From a checkpoint of a small transformer trained on Wikipedia.
Size: 9 layers, width 96, 4 heads of 32 (1 for keys and values), MLP 256 SwiGLU, vocabulary 8192.
Architecture: RMSNorm before each block, no biases in attention or MLP, untied embeddings.
Training: a variant of Muon for these matrices, 118M tokens, 7227 steps.
Each number is 128 + 24 x the weight over its row's rms, rounded and kept within 0 to 255. Layers, rows and columns count from 0. The size above them is the row's rms in percent of the matrix's.

# layer 5 MLP down (transposed), 256x96, rms 0.131, rows 4-49, columns 0-47
size [100  97 109  92 100  99  94  95 105  94  91  95  98  98  92  94  82 104  94 103  97  88 105 101 114  97  94 101  91 113  96  91  95  97 105 104  98 101  94 105  97 107 105  96 104 105]
[[125 143 141 156 139  91 150 115 145 152 143 107 130 110 125  85 107 114  82 117 135 128 113 119 112 144 143  90  89 146 130 155 121 114 147 146 163 105 128  91  80  75 129 124  94  97 106 176]
 [159 124 167 146 146 149 125  81 129 128 200 137  84 108  97 144 195  84 102 130 101 108 155 138 157 158 137 106 135 143 151 123  81 145 101 160 132 127 119 113 142 148 122 104 138 131 125  93]
 [163 116 155 105 112  91 151 119 112 162 110 111 106 103 120  97 135 133  63 125 140 123 122 113 127 109  86 144 136 129  96 131 166  86 131 109 136 100 121 104 149 158  91 164 135 122 127 132]
 [ 84 154 128 140 103 112  80 141 116  95 123 110 146  84 121 149 151  83 145 148 129 148 146 124 118 121  79 130  95 124 126 121 147 140 114 144 137 126 158 173 157  76 160 126 102 114 114 146]
 [ 86 122 149 123 148  98  89 117 113 115 116 141 153 113  98 165 114 149 142 125 121 130 100 106  98 148 105 112 107 135 140 121 137 122 115  88 103 153 108 120 195 129 161 101 134  75 169 146]
 [119 148 132  99 147 126 102 132 110 121 117 109 114 124 174 120  90  93 129 156 139 130 128 113 134 107 129 146 131 118 131 119  87 123 115  82 131 148 125 105 112 128 159 109 157 108 124 133]
 [122 112 121  90 123 150 118 116 132 128 130 139 124 129 124 120 130 102 136  86 181 113 153 147 138 108 137 100  82 135 116 169 125 151 182 168 108 120 121 112 135 164 128 167 111 141  91 115]
 [176 117 142 119 173 127 166 113 125 144  93 106 121 109 163 133  92  99 104 176 111  99 131 117 137 111 138 172 170 125 103 150 122 138 102 147 154  96  75 101 100 123 123 109 128 130 153 165]
 [109 119 130 119 121 106  49  95 120 148 152 129 136  92  94 177 158 127 156  96 106 166 146  95 126 122 105 135 115 151 118 125 126 121 134  72 145 103 150 145  99 146 130 112 113 124 110 150]
 [125 149 127 152 166 102 138  96  86 128 123 133 143 115 105 105 150 128 117 104 110 136 111 164 128  98 144 149 102 129 130 159 178 139 131  94 151 166 180 164  94 116 146 161 131  95 164 100]
 [123 174 137 164 122  95 148 119 164 132 183 115 131 139 166 107 161  86  77 149  73 101 153 145 133 112 108 135 150 126 125 112 106 121 102 153 113 105 184 123 147 142 130 139 110 102 109 161]
 [128 111 128 135 127 129 123 109  92 110 117 137  92 135 147 122 134 134  95 128 133  73 129  98  88 172 154 130 105 108 125 152 126 110 140 141  92 110 152 133 104 134 143 156 116 137 154 113]
 [174 153 131 102 103 137 103 167 132 130 116 132 135 178 104 115 149 141  92 104 121 154 130 136 162  99 162 117 144 166 143 139 154  95 135 130  96 120 184 108 129  92 122 113  94 144 109  99]
 [111 137 124 138 173 107 120  95 128 153 113 140  90 141 161 174 135 138 132 129 170 166 160 137 120 111 126 137 130 196 102 142 156 127 122  80 127 148 137 126  95  90  98 135 158 128  75 122]
 [141 127 106 121 142 110  96 130 127 124 149 152 124 137 114 158 153 159  96 151 145 121 182  91 137  78 127 131 123 152 138  94 100 144 127 100 152 161 132 120 176 102 121 127 183 142 141 150]
 [102  90 141 111 147 140 135 119 172 128 152 159 112 129 128 161 144 138 153 125 141 194  70 165 146 183 146 116 130 139 122 129 114 149 106  98  89 120 137 119 130 137 108 149 145  79 121 116]
 [113  93 127 150 157 143 111 118  96 136 138 173 166  95 137 125 107 128 125 132 126 112 118 149 145  98  80 150 143 170 149  87 131 124 134 136 152 151 154 114 183 163 126 143 115  95 123 141]
 [151 162 156 108 149 123 125 140 121 131 113 164 217  80 147 143 129 155 120 142 103 130 122 145 112 106 125 166 109 116 126 135 101 136 115  99 131  98 155 118 126 171 113 133  82 143 105 128]
 [ 96 132  95  98 120 135 118 114 136 120 147 164 164 165  89 116 132  52 117 120 143 155 102 132 117 141 132 151 179 123 141 147 159 127 175 110 112 128  93 133 155 133 149  92 130 142  91 128]
 [103 131 133 111 151 144 147 208 149 121 115 127 147 116 138 186  90 114 165 162 114 145 144 114 106  95  99 155 124 126 127 119  84 108 147 153 147 145 117 110 121 102 163 152 102 109  97 132]
 [ 92 103  95 167 139 127 101  96 152 172 125 122 164 122 141 169 127 112 135  94 158 125 144 120  89 143 162 108 109 170 126 137 144  77 102 146  84  87 117 150 154 108 154 116 132 136 136 124]
 [148 111 147 144 144 128 178 104 137 142 127 132 161 137 160 132 122 158 104  73 127 141  68 150 147 115 141 149  95 128 109 145 127 117 130 137 138 156 140 106 112 165 105 127 100 142 139 139]
 [150 130 144 164 107 102 149 132 124 111 158 116 106 149 109 115 138  91 138 142 104 146 109 115 127 108 122 125 116 103 104  90 137 144 105  82 153 144 142 125 141 150 150 124 167 152 133  84]
 [133 118 117 108 131 131 200  58 118 138 137 159 119 174 116 104 167 142  98 148 114 148  98 137 163 112 164 100 108 137 146 124 165  98 144 121 103 150 165 127 127 156 150 174 112 110 112 117]
 [150 110 183  90  88 121 139  84 121 124 146 133 134 152 118 119  73 133 147  96 135 155 101 129 144 129 131 130 152 138 113 107 139 128 116  89  98 167 111 134 100 145 115 124 120 114 100 144]
 [ 91 111 161 145 141  99 127 173 128 114 141 156 104 138 149 146  98 149 141 120 117 121 103 109  95 118 132 143 105 165 161 100 135 128 138 150 136 142 148 121  70 105 147 133 134 101 103 186]
 [138 122 148 110 104 134 130 155 113 140 157 143 167 156 107 107 142 110 119  99 146 144 163 160 169 105 145 153 112  90 131 154 116 132 123 135 116 147 116 151 134 123 152 120 140 142  73 139]
 [137 153 143 113 103 136 166 112 128 138 132 154  97 112 100 128 112 105 147 114 141 138 172 117 125 145 111 125  80  84 157 192 148  99 155 110 124 142  99 187 128 127 146 125 103 110 126 122]
 [129 146 112 153 153 139 133 174 138 118 145 165 117 134 124 185 125 121 127 119 137 120 136 166  79 127 116 120 111 131 137 117 142 137 132 126 109  92  94 127 152 174 149 111 112 113 160 147]
 [142  98 147  90 121 155 146 138 124 138 111 129 118 107 130 145 102 117 164 116 116  73 108 137  66 104 118 141 152 100 142 128 117 118 124  96 146 156  66 131 131 165 121 161 137 114 147 137]
 [113 194 106 132 116 145 127 130 105 146 138 131 126 150  91 173  83  91 157 136 130 100 105 104  97 144 135 130 128 165 128 120 124 166 169 142 128 108 114 182 100 130 149 112 131 143 126 130]
 [102 104  84  91 140 161 104 168 143 145 130 107 123  87  99 139  96 111 118 112 159 116 110 136  81 116 127 133 120 139 114 148 177 123 114 127 120 112 175 108 112 151 126 115 163 133 144  82]
 [162 114 115 120 110 118 151 116 148  88 145 136 117 100  98 133  91 108 118 122  74 174 116 130 143 150 170 170 132 170 119 106  97 157 163 120 100 131 140 176 152 139  95 182 140 111  84 136]
 [100 152  88  98 106 114 131 133  83 109 121 134 103 153 107 128 116 120 120 143 144 156 120  54 144 144 100 119 152 137 128 102 114 113 153 135 121 160 141 156 112 132 102 121 149 133 127 111]
 [106 166 109 138 154  97  93 154 136 102 127 141 159 114 136 125 117 191 158  97 166  89 137 114 111  91 140  89 133 149 151 128  96 105 135 107  99 124  92  91  99 133 122 113 155 120 148 119]
 [129 122 135 122 121 103 135 104 151 136 143 147 136  43 138 126 126 121 117 111 134 128 170 123 144 125 100 161 141 140 132 142 120 127 134 122 117 116  86 128  93 103  97 104  95 158 146 109]
 [150 165 157 132 173 159 164 149 121 123  89 118 113 167 152 108 163 104 165 143 146  98  85  88  96 118 145  93 143  97 117 140 130 120 115 141 132 134 115  96 125 182 111 136 138 149 104 114]
 [ 91  79 145  82  99 136  75 133 130 117 137 102 148 155 117 161 146 120 171 144 130 101 122 151 118 151 137 122 126 123 132 125 135 162 131 148 129 125  99 113 141 133 131 131 126 157 120 132]
 [108 129  79 142 118 119 120  70  99 146 109 113 154 126 102 107 132 132 125 130 129 161 102 152 116 135 129 186 122  96  87 175 120 138 145 125 105 127 140 159 144 119 121 108 131 107 142 105]
 [112 138  95 155 164 103 105 101 131 126  99 140 106 121 153 149 130 111 125 111 141 124 137 129 165 152  89 143 108  88  83 127  73 111 120 132 130 142 136 113 168 126 152 142  99 115 131 155]
 [129  93 163  91 144 166 110  96 174 180  99 105 127 130 146 177  95 139 121 120 156  92  78 150  80 140 140 152 137 140  87 146 122 133 139 133 112 147 102 116 135 131 125 111 163 180 121 118]
 [126  93 133 169 101 117 141 137 120 151  85 122 154 160  88 121 115 123 117 142 127 141 116 130 117  97  97 154 103 124 104  91 124 104 173 114 150 133 123 150 107 129 104 145 117 141 135 117]
 [175 106 105 117 100  97 123 172 138 120 103 147 115 165 165 164 106 161  97 140 120 156 121 147 109 108 117 127 150 126 115 160 126 146 145 154 131 110 128  69 148  84 137 127 162 115 146 100]
 [131 153  88 115  91 174 110 138 120 127 187 139 134 169  59 130 176  81 104 108  98 124 123  95 133 138 136 106 110 146 133 127 100 151 160 157 137  69 139 105 136  98 103 102 131 144 158 133]
 [144 154 121 160  99 146 134 166 114 156 149 139 144 148 118 119 110  82 172 135 124 163  99 162 147 126 156 142 117 109 130 167 139 114 132 122 169  98 127 138 101 128 146 122  97  91 102 157]
 [116 126 125 139 123 144 148 147 111 139 140 158 144 121 133 134 123 168 139 107 176 109 151 105 142  79 114 108 116 120 105 138 123 102 126 120 141  84 119 146 115 131 105 143 140 146 137 103]]
# layer 5 MLP gate, 256x96, rms 0.0674, rows 5-50, columns 0-47
size [ 91 100 106  98  97  93 102 107 102 108 101 105  97  97 111  95 102  81 109  98  98 109  98 103 103  94  96  99  96 108  97  98 110  99 107  97  98 109 107  89  97  99  97 101  90  95]
[[148 126 112 159  90  96 128 118  93 126 121 109 164 124 140 113 105 115  89 141 121 178 153  82 128 138 122 112 108  87  94 134 125 141 129 116 132  88 135 105 146 177 143 125 106 131  97 160]
 [164 107 139 141 158 175 139 143 135 146 124 157 153  96 121  97 134  78 131 120 151 152 124 146  63 160 135 130 141 138 160 139 150 150 141 139 122 123  98 130 123 140 147 100 141 171  88  82]
 [ 75 131 122 122 127 148 104 151 137 131 143 138 118 161 131 115 179 105 135 165 136 113 146  96 112 140 137 117 128  78 119 177 142  97 176 158 137 110 112 140 159 145 105 165 141 126 118 130]
 [114 132 133 111 127 144 140 159  82 119 134 110 129  83 116 156 116 137 136 152 145 146 152 125 154 174 106 137  98 143  99 134 105 114 112 110 127 137 142  90 137 137 116 164 105 169 197 163]
 [108 126 118 159 130 118 160 138 130 132 132 108 129 138 147 149 112 107 103 144 162 100 114 146 141  91 135 175 136 134 128 151 151 147 111 131 169  94 117 107 162 139 136 106 123  93 167 143]
 [156 116 136 119 118 123 118  93 165 133 158 141 108 148 151 104 121  66 144 119 194 140 143 140 123 151 166 131 135 139 112 127 116 121 146 110 133 170 122 113 135 105 107 134 148 133  91 105]
 [178 103 118 110  60 123  99  87 106  88  87 146 112 120 129 138 135 120 132 145 128 143 163 164 133 101 132 130 143 165 123 152 101 106 140 129 120 138 129 108 103 116 118 165 124 148 142 121]
 [106  93 144 111 135  72  97 117 145 111 132 175 160 137 126 149 112 111 149 145 163 104 132 136 111 132  95 162 124 111  70 120 144  96 130 125 111 137  89 129  94 134 107 120 158 139 116 153]
 [158  96 146 149 124  82 120 144 105 115 119 113 152 151 122 151 114 140 152 133 122  64 103 139 118 123 126 150 164 156 123 138 123  99  75 130 183 154 154 125 154 126 162 130 122 101 190  94]
 [100 148 152 126 144 128 137 180 188 147 107 143 119 106 111 148 143 122 160 155  74 146 121 108 144 107 136 134 172 112 146 131 146 138 143 118 102  95 116 145  80 185 103 131 129 132 127 144]
 [156  73 116 134 139 139 128 136 124 121 139 116 192 136  97 148 145 108 176 135 114 102 133 146 190 138 112 152 142 109 130 173 115 144  64 164 124 128 155 126 139 141  80 133 105 123  95 120]
 [124 141 107 166 120 116 115 119 106 144 147 128 154 143 131 133 128 111 128 127 127 143 123 106 139 128 126  88  83 138 114 135 116  87 157 155 119 175 138 109 185 126 134 133 171 156 113 130]
 [148 129 155 138 168 108 125 131  97 131 109 147  44 169 140  90 154 153 155 124 162 152 130 124 170 145  96 149 149 108 128 153 140 121 127  77  66 143  98 143 142 155 129 155 146 126 122 184]
 [150 125 113 141  96 104 112 115 112 154 116 103  94 164 116  91 124 120 166 166 158 123 155 133 106 141 114 134 165 144 117 137 119 142 111 132 129 145 133 101 164  82 125 110 172  88 158 100]
 [156 136 132 157 111 162 156  80 147 144 108 115 133 165 153  88 154 109 129 141 122 157 136  97 133 116 138 122 105 113 140 131 145 136 122 141 137 197 158 130 103 189 121 157 150 146 123 181]
 [138 117 166 133 168 132  78 169 116 137 107 142 144 137 159 132 139 125 145 160 142 106 106 129 136 131 124 172 117 159 142  90 145 136 120 143 144 146 172 142 146 143 103 154 104 102 105 159]
 [165 118 122 110 130 123 123 121 150 145 104 119 103 122 124  97 123 127 125 135 111  93 149 113 123 140 143  89 111 122 223 123 145 102  79 184 125  75 140 156 129 111 106 113 120 122  88 164]
 [153 100 101  82 120  87 113 102 127 160 138 158 116 155 116  83 128 106 112 134 126 107 131 109 147 124 115 130 170 137 148 152 160 105 145 131 117 139 126  80 124 109 120 155 153 159 129 168]
 [152 133 102 128 122  81 146 129 112 115 115 176 117 161 161 150  78 139 144 167 121 130 126 124 126 148 140  92 101  74 165 176 127 117 137  98 121  99 138 153  92 160 115 115 158 137 133 124]
 [119 141 104 127 181 102  85 137 136 141 150 132 120 127 114  92 105  98 174 157 145 149 171 120  84 117  82 116 130 122 111 180 156 107 123 132  91 111 125 163 113 139  85 142 114 138  74 159]
 [111 134 140 126  90 112 126 139 113 160 135  99 137 149 129 117  96 152 126 146 149 155 117 118 135 157 118 153 146 140 146 125 122  98 124 131 104 123 103  85 153 108 128 114 168  64 135 134]
 [125 120 135 107 110 135 134 136  98 118  94 127 120 158 125 127 142 139 120 161 133  96 134 126 114 147 124 128 134 123 101  90  70 104  89 177 110 125 111  91 110 130 128 154 108 152 153 135]
 [138 130 123 149 101 108 148 128 111  94 132 109 108 127 158 133 104 118 112 118 125 162 135 145  99 154 104 141 120 116 116 139 129  88 158 124 138 161  93 132 141 115 115 187 153 157 123 133]
 [119 137 160 157 157 154 142 168 109 125  97 127 118 111 173 163 123 117 152 152 122 137 120 146 109 141 101 138 128 113 131 106 169 117 128  82 130 117 113 131 149 166 110 166 116 105 161 105]
 [123 123 112 128 138 131 139 103 146 138 137 151 105 139 119 123 146  84 139 124 155 106 146 113 156 131 114 152  97 118 131 110 149 123 110 158 123 177 134  99 130 115 112 107 119 143  92 140]
 [130 163 125 131  97 132  64 144 122 138  96 116  93 156 132 107 148 113 137 154 118 120 113 104 103 116 109 122  94 135 138  98 116 144 147 125 171 126 144 195 144  96 132 132 144 103  93 153]
 [164 104  92 116  58 117 109  75 103 148  96 172 114 145 123 113 134 130 144 130 130 116  93 117 125 131  87  97 151 156 133 173  94 135 138 113 170 118 122 114 128 148 129 152 133 129 137 125]
 [110 117 165 131 148 156 117  88 105 139  83 147 184 119 162 127 155 135 123 132 129  97 123  94 158 152 127  82 155 171 121 150 131 137 136 144 102 131 145 141  97 126 173 102 131 119 129 119]
 [133 166 112 126 101 162 123 145 117 105 112 143 105 146 100 156  82 112 127 112 117  91  95  99 117 115 141 136 122 114 143 107 149 105 140 101 107 120  69 144 100 107  99 166 142 129 139 133]
 [ 94 122 156  74 100 112 141 112  92 109 120 109 141 122 155 163 152 137 157 119 106 140 180 116 141 149 124 148  90  88 102 163 112 129 161 102 152  95 143 108 133  79 116 126 125 146 128 141]
 [105 130 134 120 144 132  96 133 151 134  82 104  85 149 143 127  68  93 120 134 137 127 161 114 145 118 130 118 137 160 126 110 104 124 125 153 155 121 192 150 110 126 158 132 123 163 121 144]
 [122 128  98 175 102 175 103 138 120 174 155  85 126 133 122 145 155  92 177  98 148 125  92 146 140 142 163 173 128 128 171 166 111 116  97 117 111  95 144 133 108 139 107  86 131 158 115 102]
 [101  99 118 173 116  86 125 125  85 122 159 138 106 130 132  63 107 107 125 115 155 131 163  86 136 133 109 137 118 142 109 146 142 131 140 118 142 157 110 121 102 146 118  95 143 141 100 128]
 [131 143 109 120 134 142 144 154 109 137 127 131 115 108 176 159 135 111 119  98 120  82 164 129 114  77 165 109  81 114 125 125 145  97  90 165  97 111 150 103 129 171 151 114 150 176 139 141]
 [113  97 158 117 122 133  75 130 129 147 172  85 131 174 111 122 146 168 145 132 137 103 116 155  97  75 155 123 147 149 108 135 166  91 135 130 122  88 164 134 145 136 119 159 118 121 132 124]
 [138 125 155 144  99 135 144 120 152  94  92 164 155 147 120  90 155 150 103 132 101 103 114 155 123 109 131 140  92 123 139 118 139 127  80 149 135 144 119 148  85 126 118 109 137 159 104 154]
 [133 147 119 116 119 162 119 180 126 130 121  87  94 157 135 101 145 124 191 159  86 109 108 118 141 108 144 130 143 142 125 155 126  92 140 134 125 146 107 119 184  93  92 147  99 126 156 131]
 [149 154 118 114 152 148 125 166 107 141 126 125 140  83  84 131 175 113 113  99  78 114  95 105 116 142 119 154  92 182 157 170 113 105 147 138 146 113 171 154 170 157 110 147 116 127 132 138]
 [146  94 123 159 111 139 126 108 127  93 122 124 116 148 129 142  98 139 143 117 141 115 109 122 103 111 115 114 126 120 115 151 167 123 147 138 182 141 133 123 131 102 136 142  96  93 122 101]
 [135 171 114 125 133 144 159 165 101 114  89 163 114 142 138 107 103 122 154 119 149 158 164 126 105 125 159 143 140 124 171 104 147 137 126  93 146 124 138 117  70 155 151 146 143 126 142 148]
 [111 149 140 165  84 113 108 137 117 102 128 168 133  86 140 162 144  89 150 178 105  97 175  51 148 151 140 125 121 135 103 109 178 109 113 102 158 134 119 131 160 119 118 129 141 142 102 128]
 [ 92 112 143 133 143 122  99 145 143 125 112  85 116 104 108 106 138  93 123 164 131 107 126 114 101 140 123 118 140  99 146  81 110  93 127 180 118 137 139 183 155 149 123  88 110 150 132 134]
 [149 130  92 142 174 157 138 126 123 125 130 122 143  80 139 115 116 146 129 159 163 164  87 169 148 156 162 154 140  86 133 122 109 111 112 108 117 146 138 143 187 180 152 144 114 132 126 135]
 [130 124 172 136 119 111 107 171 111 123  79 124 133 107  81  86 117 158 167 129 113 101 132 141 102 139 129 112 162 182 107 166 136 123 155 136 155 155 109 119 155  99  84 146 140 131 176 117]
 [119 154 115 155 124 130 116 140 137 139 126 133 117 130 174 131 103 123 126 125 113 128  60 160 106 156 141 136 151 123 121  99 116 141 152 121 128 157 118  92 157 178  95 134 148 151  84 132]
 [107 103 129 151 149 157 176 100 141 119 109 125 123 140 175 127 116 188 168 122 105 110 176 146 146 101 160 137 100 129 172 114 100 136  95 109 127 128 150 125 145 122 135 138 132 123 136 166]]
# layer 5 MLP up, 256x96, rms 0.0666, rows 5-50, columns 0-47
size [ 95 100  99 103 108  99  94 102 100  99 100  98 100  97  98 101 109  93 104 101  87 104  98 113 103  88  99  98  94 108  97 105 107  96 109  89  95 104 102  90 108  95  97 100  95  99]
[[111 163 105 133  79 132 122 162  92 123 108 128 116 152 137  97  91 133 101 120 125 106 138 145 159 130 157  88 138 117 113 113 102 124 120  96 173 119 154 144 116 140 111 146 132 111 137 170]
 [141  89  99 108 112 106  89 129 102 141 114  98 155 129 123 153 138 171 143  92 150 134 112 139 125 106 118  95 129  99 101 147 169 147 124 113 168 152 151 111 113 162 122 121 150 125 165 135]
 [142 121 101 121  62 133 126  84  93 101  72 102 119 116 154 123 160 138 125 136 114 124 144 139 102 149 164 136 136 122 124 127 106 120 143 102  78 106 165 118 132  81 120  90 124 122 135  57]
 [166 110 196 130 105 121 105 103 138 114 137 119 112 122 112 149 137 138 131 140 144 147 154 124 153 149 149 159  83 123 109 111 162 104 159 135 108 159 139 128  98 143  99 131 107 148 109 132]
 [125 137 138 141 122 143 163  93 113 139 145 153 156 141 119 125 164 155 113 157 100 171 114 122 118 133 123 133 124 125 138 126 118  96 111 141 120 146 157 141 152 106 169 114 163 178 116  74]
 [112 155 134 124 123 143 110 103 166  93 115 146 115 104 132 164 100 128 133 138 144 128 158 142 146 170 152 116 105 140 129 150  92 182 126 159 136 146 162 130 137 118 118 128 159 151 112 118]
 [117 147 144 139 105 164 127 153 135 123 145 136 102 131 109 134 127 152  92 171 169 135  99 131 156 117 159 155 175 166 148 100  80  91 100 143 105 136  83 113 134  75 103 128 142 103 156 124]
 [ 89 125 142 102  87 119 135 104 124 139 122 125 138  84 149  89  94 155 106 128 155  66 104 131 132 156  91 123 141 113 124 134 128 124 134 146  89 133 149 121  83 107 105 147 110 105 147 114]
 [150 130 100  79 146 133 124 159 128 143 124  96 154  97 150 132 178 147 113 133 153 102 122 140  73 150 153 120 104 155 170 122 163 141 122 136  92 119 161 169  99 131 135 126 120 103 151 164]
 [124 118 122 104 103 117 134 122 126  91  58 181 136  91 113 128 110  98 129 134 133  92  89 116 126 153 115 133 120 126 135 143 137 157 175 114 127 114 116 114 132 130 120 107 109 146 159  93]
 [127 103 125  96 101 142 148 111 155 154 148 133 141 106 132 124  98 157 119 102 129 128  93  88 109 155  82 104 111  96  92 128 152 144 127  83 141 102 126  85 156  99 159 107  92 113 115 119]
 [155 137 140 156 117 165 108 144 132 115 116 138 120 105 106 142 126 132 118  76 172 139 104 143 140 128 129 120  94 136 140 140 136 153 160 154  92 138 103 137 151 141 194  79 150 173 102 130]
 [140 122 128 126 122 146 147 162 105 144 172 172 121 139  98 115 117 119 140 136  62  92 101  94 155 118  84 116 114 123 109 146 122 130 100 138 133 127 152 135 138 138 147 134 182  97  87 126]
 [147  98  83 139  81 158 101 105 137 155 137  96 119 155  92 100 118 116 124 158 129 107 131 160 152 169 118 144 122 125 121 151 169 122 107 173 128 122 151 139 155 139 111 139 158 162 148 122]
 [170  77 112 147 127 144 120 112 121 133 122 118 148 128 103 141 139 132 113 122 120  40  98 156 142 148 186 138 150 125 128 117 119 126 122 127 164 149 161  71 135 137  94  91  92 159 108 150]
 [127 177 136  99 126 136 146 117 139 125 105 110 134 152  84 141 162 139 148 118 148  88 115 118 108 145 149 144 129 101 144 121 108 157 132 130 127  90 150 121  91 109 135 148 202 186 141 122]
 [162 158  78 115 112 111 140 122 161  98 123 128 133 161 178 110 109 131 178 110  72 127 163 103  96  93  95 148 145 137 140 127  92 121  79 119 123  95 141 145 141 128 121 131  94 122 124 131]
 [148 113 124 104 137  84 112 102 161 129 107 156 101 134 122 124 103 121 167 137  84 174  97 169 157 107 101 143 142 108 133 134 136 136 144 151 117 163 131  69 111 105 114 131 118 132 116 168]
 [159 154 121 140 142 112 108  92 118  83 163 116  82  96  92 124 125 150 131 149 119 151 133 121 131  92 128 117 146 161 102 107 157 135 104 181 126 102 143 145 165 139  79 150  80  96 105  96]
 [123 142 168 103 136 164 119 129 107 154  95 124 122 103  84 128 160 157 109 145 102 129 171 141  90 120 140 129 128  93 118 104 134 104 146 139 118 138 146 128 128  95 124 125 165  98 163  83]
 [148 118 116 108 105 143 150  96 155 134 114  94 170 110 146 113 122 151 117 138  71 116 103 136 135 115 105 142 127 134 113 172 175 114 119 128 110  88 145 103 116 103 165 134 150  91 123 142]
 [109 100  95 109 104 126 110 120  84 121 119  97 135 124  89 111 116 147 113  86 128  76 151  87 122 137 153 167  97  92 101 111 145 133 136 103 141 150 148 142 101 131 157 107 123 134 141 143]
 [138 112 121 121 159 117 185 119 123 119 134 121  98 116 158 141 139 109 184  95 121 150 121 122 148 132 117 162 108 151 123 120 123 135 175 106 126 171 130 125 136 135 118 119 166 119 126  82]
 [174 113 158 114 161  90 132  90 104 187 168 136  85 108  99 153 139  94 137 142 116 160 172 122 134 102 109 129 138 145 115 110 122  89 159 140 146 146 142 122 143 136 142 125 135  92 123 145]
 [145 160 120 124 102 122 142 112  79 100 111  99 144 127 123 158 139 122  84 182 110 152 154 143 138 129 151 112 122 103 105 180 105 160 141 103 139 104 110 136 126 132 129 151 119 162 159 112]
 [137 130 152 148 129 127  88 148 118 119 133 122 139 157 108 151 117 100 213  60 122 159 113  87 102 112 128 141 155 107 123 101  74 120 169 185 147 130 141 134 129 135 163 117 141 101  99 142]
 [130 149 154  89 121 143 102 104 135 119 119 152 113 134 151 149 134 179 166 138 137 189 106 140 114 138 137 107 154 125 122 123  54 120 131 115 163 102  99 121 118 145 140 178 170 140 170 128]
 [118 124 121 157 154 129 140 159 107 171 149 136 153 100 127 161 161 109 133 154  96  90 106 146 129 137 178 103 148 140 110 151 112 131 109 149 148 120 123 113 108 112 123 109 122 130 131 108]
 [121 183 103 121 160 129 139 132 129 131  95 145 161  84 124 170 136 120 145 141 146 122 153 150 151 122  87  98 109 125 140 128 123 149 148 170 159 130 107 113 123 102 137  91 141 145 145 120]
 [113  88 139 134 132  73 135 145 115  83 107 120 128 140 129 153 146 167 145 150 166 115 105 147 129 127 122 141  92 128 166 136 118 154 100 125 158 111 130  48 159  81 101 123 134 108 162 107]
 [147 144 102 152 155 131 122 108 101 119 114 146 198 143 137  98 105 157 106 196 158 144 162 152 119 131 134 111 105 136  84 139 141 152 112 165 106 106  87 115 125 130 161 141 100 123 140 139]
 [ 92 131 104 144 129 119 124 138 132 160 109 161 123 105 130  93 122 130 124 172 149 135 141 136 138 125  72 140 113  68 157 104  93 142 120 151 131 134 160 144 124 145 152 114 124 119 167 141]
 [140 163 148 145 134 101 149 128 125 145 101 120 147 135 162 146 115 143 128 144  93 146  91  81 100 163 141 132 118 128 128  90 104 123 121 140 143 131 167 135  88  66 121 110 141 135 121 164]
 [142 126 149 131 134 162 167  89 115  85  87  93 162 145 104 107 134 110  94 133  82 126 109 140 112 126 130 163 143 135 130 161 135 151 148 118 173  75 159 129 139 117 149 124 128 122 118 163]
 [173 159 118 110 151 124 173 127 172 114 102 161 129 124 118 128 129 121 144 125 147 119 116 144 138 179 119 114 171 105 166 113 129  96  80 115 140 132 143 104 122  87 151 153 123 119 102  71]
 [104 133 127 180 115 113 154 117 145 125 146 162 134  83 104 135 127 121  86 124 104 129 158 162 106 149 109 144 101 130 167 145 183  91 102 143 159 139 170 169 118 114 155 120 108 147 150 164]
 [144 187  80 102 151 154 113 100 127  85  99 122 175 125 119 110 121 141 132 143 140 125 113 103 131  94 144 105 126 149 103 117 106 152 154  99 149 163  75 119 150 117 104 113 114  93 127 110]
 [ 79 161 145 123 107 149 122 115 144 133 111 164 122 126  98 156 108 133 137 182 120 130 108 106 142 116 126 120 111 135 126 141 150 143 138 144  93 134  97  84  95 132 128 132 129 139 103 149]
 [ 95 155 163 124 105 153 155 130 127 105 131 163 108  88 115  77 114 112 115 106 147 138 154 134 152 107 102 139 121 124 123 112 114 127 123  99 120 164 120 121 114 157 124 115 147 135 136 130]
 [ 90 161 119 140 125 135 164 159 106 162 148 134 107 171 118  73 155  99 109 141 142 109  98 155 107 156 161 111 153 113 178 137 140 111 125  96 151 124 134 127 123 129  86 127 107 125 129 129]
 [103 117 122 163 114 120 114 163 142 156  88 141  97 128 143 149 142 148 125 115 159 180 126 104 145 115 132 119 129 136 101 119 137 157 153 151 126 155 128 188 140 108 114 105 110 191 158 118]
 [177 100 125 121 151 116 151 163 156 111 132 176 106 133 141 110 135 108 103 146 122 116 146 141 118 124 115 126 158 147 158 129 156 126 150  95 107  94  99 153 125 110 141 138 105 132 136  97]
 [150 128 157 115 147 104  75 127 118 141 106 118 168  95 150  59 122 151  97 145 140 111 151 138 108  96 136 119 156 120  88 151 174 144 127 127 151 125 111 147 129 111 149 164  89 145  95 107]
 [113 133 133 156 109 153 136 116 147 115 123 146  96 153 167 158 152 128 104 139 100 134 118 164 156 133 139 157 108  96 143 108 113  61 134 108 136  59 110 122 107 143 137 115 141 114 115 139]
 [104  79 166  79 126 110 119 131 121 139  79 157 134 122 106 109 126 150 120 110 137  69 144 151 116 123 109 134 153 169 147  91 150 120  92 138 129 123 149 100 110 115  96 110 139 130 150 116]
 [124 127 103 123 139 133 146 139 152 115 149  81 154 141 106 104 122 112  83 184 130 107 108 122 136 182 142 146 141 120 111 129 144 161 100 102 157 143  93 143 144 125 129 106 140 135 124 143]]